config.yaml
positions: "rope"
rope_base: 15100.0
init_std_o: 0.0
init_std_down: 0.0
Each number is 128 + 24 x the weight over its row's rms, rounded and kept within 0 to 255. Layers, rows and columns count from 0. The size above them is the row's rms in percent of the matrix's.

# layer 2 MLP down, 64x256, rms 0.18, rows 0-63, columns 160-191
size [ 98  94  86 119 105  97  77  97 102  93 108 110  90  93  97  82  99 108  92 105  95  99  94 101  98 102  97 104  86 103 100 101 100  98  93 110  98  99 107 104 100  90  96 102 100  93  99  97 123  98 107  87 101 105  99  84  89  96  97 103 165  88  86 111]
[[106  96 147 141  82 124  59 119 100 134  95 123  93 140 134 134 104 121 159 114 163 129  90  95 113 127 120 142 129 107  70  93]
 [125 161 155 118 147 144 148 124 159 114 176 145 105  83 157 135 123 119 127 150  98 170 148 138 141 125 132 101 135 140 152 118]
 [135 146 128  75 176 157 134  98 123 100  94 121 147 144 126 152 110  95 165  87  68 125 140 158 121 172 151 138 130 123 109  84]
 [152 150 156 182 172 130 118 131 150 124 113 137  93 133 148 141 151 130 170 134 119 138 108 120 175 124 110 126  93 154 135  98]
 [100 122 132 110 123 158 141  98 106 149 136 121 116 144 136 157 102 119 127 169 107 108 103 105 158 103 111 111  68 136 115  94]
 [124 105 127 126 120 146 162 143 182 134 144 124 101 128 128 127 115 157  87 138 136 114 131 141 125 140 106  90 135 129  95 119]
 [149 141 113 116 137 159  86 135 160 149 173 144 149 174 152 189  99 134 141  92 118 107 119 123 110 127 161  80 136 139  93  89]
 [135 114 127 139 151 129 126 134 100 121 121 143 135 122 127 142 155 138  81 100 141 112 140 128 109  95 120 132 125 152 170 132]
 [120 140  97  96 155 114 115 147 181 140 104 130 165 165 123 148 111 142 143 153 118  92 109 119 156 145  95 155  90 174 130 137]
 [113 152 166 111 111 131 115 112 151 127 169 112 124 139  96  95 123 103 159 144 101 119 120  73 121 122 141 130 101 150 149 149]
 [135 176 111  77 102 185 128 135 137 138 112 123 117 116 119 153 132 149  92 138 140 145 157 119 125 107 124 182 132 188  84 172]
 [127 103 181 131 111 141 135 134 104 137 160 114 120 126 163 172 117 102  82 141 117 125 126 164 112  97 180 131 146 107 148 160]
 [105 145  96 151 130 126 113 103 157 115 161 138 150 154 121 149 118 156 111 126 114  92 112 130  93 125 124 127 153 100 103  83]
 [143 133 140 134 105 106 104 119 124 133 108 124 181 109 124 120 150  90 106 142 107 146 122 119 124 126 126 118 174 103 100 125]
 [142 160 135 141 151 124 129 119 124 143 139 109 152  93 132 125 140 165  91 110 160 153 120 168 141 131 157 104 104 115 165 181]
 [134 155  98 107 102 112  86 115 131 139 134 113 148 126 152 124 133  94 162 117 132 123 122 157 124 149 157 123 152 109 127 110]
 [106  86 140 105 134 134 142 143 145 152  87  90 156 151 132 186 101  95 124 117 126 125 127 179 146 137 144 160 120 108 145 135]
 [145 100 128 132 158 131 113 117 110 101 129 124  97 199  94 166 111 100 158 104 127 112 127 138 100 137 143 167 134 136 112 148]
 [118 147  85 163 141 147 132 124 114 138 159  81  85 162 170  81 111 148 119 128 149  90 108 120 104  87 135 139 147 148 122 165]
 [141 149 149 154 148 137 136 116 142 143  94 146 181 148 118 139 117 100 113 145 129 156 131 130 119 130 175  96 157 118  83  83]
 [ 97 129 127 150 100  87 132  97  99 128 109 139 140  91 108 134 114 124 128 105 134 109  80 100 104  92  87 191 140 166 144 126]
 [132 130 111  94 172 124 152 120 143 149 138 166 109 134  90 170 164 133 139 122 134 132 166 173 121 123 164 122  93 114 162  89]
 [140 119 174 109 136 143  84 147 145 101 146 161 131 158 147 151 122 142 108 107 134 118 145 156 123 134 136 144 108 140  79 118]
 [120  96 100 156  81 122 127 147 174 124 123  71 152 105 135 135 114  93  70 139 164 134 118 120 125  92 114 126 148 121 120 103]
 [ 79  80 119 133 156 123 132 111 118 118 142 137 148 110 153 115 147 145  91  97  82 110  82  86 139 163 119 171 144 112 156 134]
 [129 129 124 163 172 132 135 132 134 149 110 122 136 126 130 157 140 139  98 150 130 119 123 167 132 103 106 108 162 151 117 130]
 [114 129 133 149 126 140 160 120 173 120 104 110 130 173 108 118 121  95 156 158 155 130  93 186 162 153 142  89 133 185 113 157]
 [152 158 138 116 144 112 137 171 125 120 156 163 110 139 177 113 110 133 130 166 157 174 134 165 139 111 111  89 141 152 176 164]
 [150 142 151 137 179  82 120 111 149 159  66 145 110 120 157 110 131  73 133 105 148 133 110 129 121 156 165 131 134 104 151 100]
 [125 143  92  88 113 181 156 122 153 121 108 122 147  74 133 108 145 159 136 165 133 128 136 140 146  96 111  93 113 118  87 107]
 [134 136 108 163 109 119 102 112 108 134 164 124 109 131 153 111 123 127 121 125 145  85 101 117 110 118 137  93 144 155 103 127]
 [ 97 120 116 140 142 137 123  99 103 139 154 122  86 131 141  83 158 158 128 144 130 144 116  78 137  90 182  99 113 122 118 126]
 [151 179 123  97 127 168 110 104 124 110 144 101 134 137  62  92 137 108 107 108 140 106  91 119 137 104 121 104  97 115 137 110]
 [122 127 115  73  94 133 129 151 118 122 175 119  96 109 119 129 147 135 158 163 133  92  98 168 118 139 114 120 151 125 123 168]
 [122 114  70 118  94  81 134 122 106 131 120  85 150 119 104 160 109 123 147 117 119 128 140 115 133  95 129 129 113 112 126  68]
 [135 117 152 156 146 136 147 114  95 105 141 116 183 167 135 139 158 108  94 144 151 117 138 120 111 118 136  84 125 172  91 109]
 [117 145 145 138 127 135  90 151 141 115 123 120 125 167 112 134  99 125 128 122 117 124 122 128 157 144 133 127 181 105  84 104]
 [ 95 151 154 125 108 156 162 159 151 138 118 106 162 123 161 140 130 148 124 158 119 121  77 130 151 127 164  92 122  95 118 109]
 [136 116  86 139 105 114  80 124 148 157 101  99 126 113  97 139 109 140 167  97 153 151 110 124 117 192 170  95  86 129 124 128]
 [108 171  84 129 123 162 120 104 139 120 144 128 129 183 108 128 107 160 133 139 109 128 107 154 130 120  84 113 146 157 119  97]
 [139  96 122 165 122 143 171 117 110  88 147 155  86  93 137 122 146 139 130 118 146  76 178 130 165 121 124 123 116 123  88 118]
 [105  90 113 106 117 107 158 136 110 118 103 110 156 141 116 134 121 175 130 123  63 110 138 144  84 106 131 146 136  88 107 100]
 [103 115  62 136 125 116 108 131 163 128 163 139 124 123  83  84 116 102 135 109  97 121 146 116 114 116 122 117 104 153 146  99]
 [101 103 159  96 129  94 123 138 130 123 199 110  78 119 128 128 169 150 124 106 127 126 138 145 135 115 110  69 160 120 142 137]
 [174 104 119 162 147  92 102 136 130 148 137 131 137 138 145  98  83 183 108 144 112 123 136 146 123 145 123 114 105 175  92 134]
 [154 121 105 113 136  57 161 137 112  91  74 150  95 147 141 107 142 126 115 147 107 110 158  82 100 108 112 134 144 144 118 121]
 [114 133  94 124 113 139 164 134  85 129 158 133  92  87 110  96 140 132  71  82 163 115 126 144 133 148 118 188 124 100 119 105]
 [143 152 158 131 144 105 128 109 148 102 156 127 188 132 134 122 149 142 149 132 144 131 166 149 153 174 168 116 116  78 129 141]
 [153 159 160 119  94 105 216  93 133 159 132 140 150 127 136 118 162  92  91 191 128 147 115 161 127  75 135 111 154 177 158 138]
 [168 125  97 123 123 123 124 166 177 106 101 154  85 119 139 120 130  93 109 170 134  96 134 151 118 162 139 176 106 114 160 125]
 [126 154 103 150 119 153 124 153 116 128 101 120 155 144 143 134 109 171 150 121 128 128 100 143 126 176 140 103 155 166 144 152]
 [151 117 183 149 143 141 103 155 109 142 171 119 134  99 169 170 165 129 102 147 116 161 108 169 147 128 113 143 150  84 138 165]
 [109  98 112 102 117 132 107 110  91 124 115  90  91 127 141 134 129 116 132 107 106 112 102  79  95 112 144 156 108 138 136 122]
 [144 160 135 154 130 142 112 130 166 150  91 115 132 122 142 150  97 154 111 107 157 108 163 128 139 100 123 118 138 140 147 175]
 [110 167  78  71 123 130 117 131 157  61 126 135 119 175  98 112 143 208 114 108 123 119 132 135 112 107 124 149 152 128 125  83]
 [106 175 117  98 126 137 139 121 130 115 121 100 167 151 134 145 158 115 137 108 150  91 150 143 109 142 134 120 118 142  94 152]
 [159 163 135 104 127 140 166 109 139 134 152 124 124 145 142 118 125 137 145 116 129 118 143 143 153 161 120 108 124 197 122 117]
 [ 81 139 145 112 127  90 143 148 102 172 103 119 150 115 118 112 126 114 138 179 135 113 118 105 131 129  97 106  97 179 126  57]
 [118 133 158 152 128 131 144 141 171  87 151 140 142 140 133 127 120 136  90 149 145 160 146 143 148 152 123 149  89 140 104 112]
 [123 128  92 102 137 114 126  80 144 125  78 148 154  93 134 151 143 100 127 130 143 109 119 145  96  91 103 135 124 104 158 120]
 [144 166 132 116 134 157 150 112 149  91 133 149 156 111  88 133 151 134 123 124  95 139 139 170 111 124  62 113  86 106 129 105]
 [139 155  95 152 186 118  98 127 163 164 135 148 135 142 129  80 145 157 100  98 155 115 154 123 143 140 116 136 152 120 124 137]
 [111 168 135 145 150 142 188 155 132 153 164 151 116 123 144 153 119 135 150 144 125 163 104 122 152 137 105 130 119 169 155 124]
 [155  92 137 110 133  81 109 119 157 169 114 121 113 155 136 112 134 116 112 147 116 119 104  78 101 105  99 123 138 112  54 145]]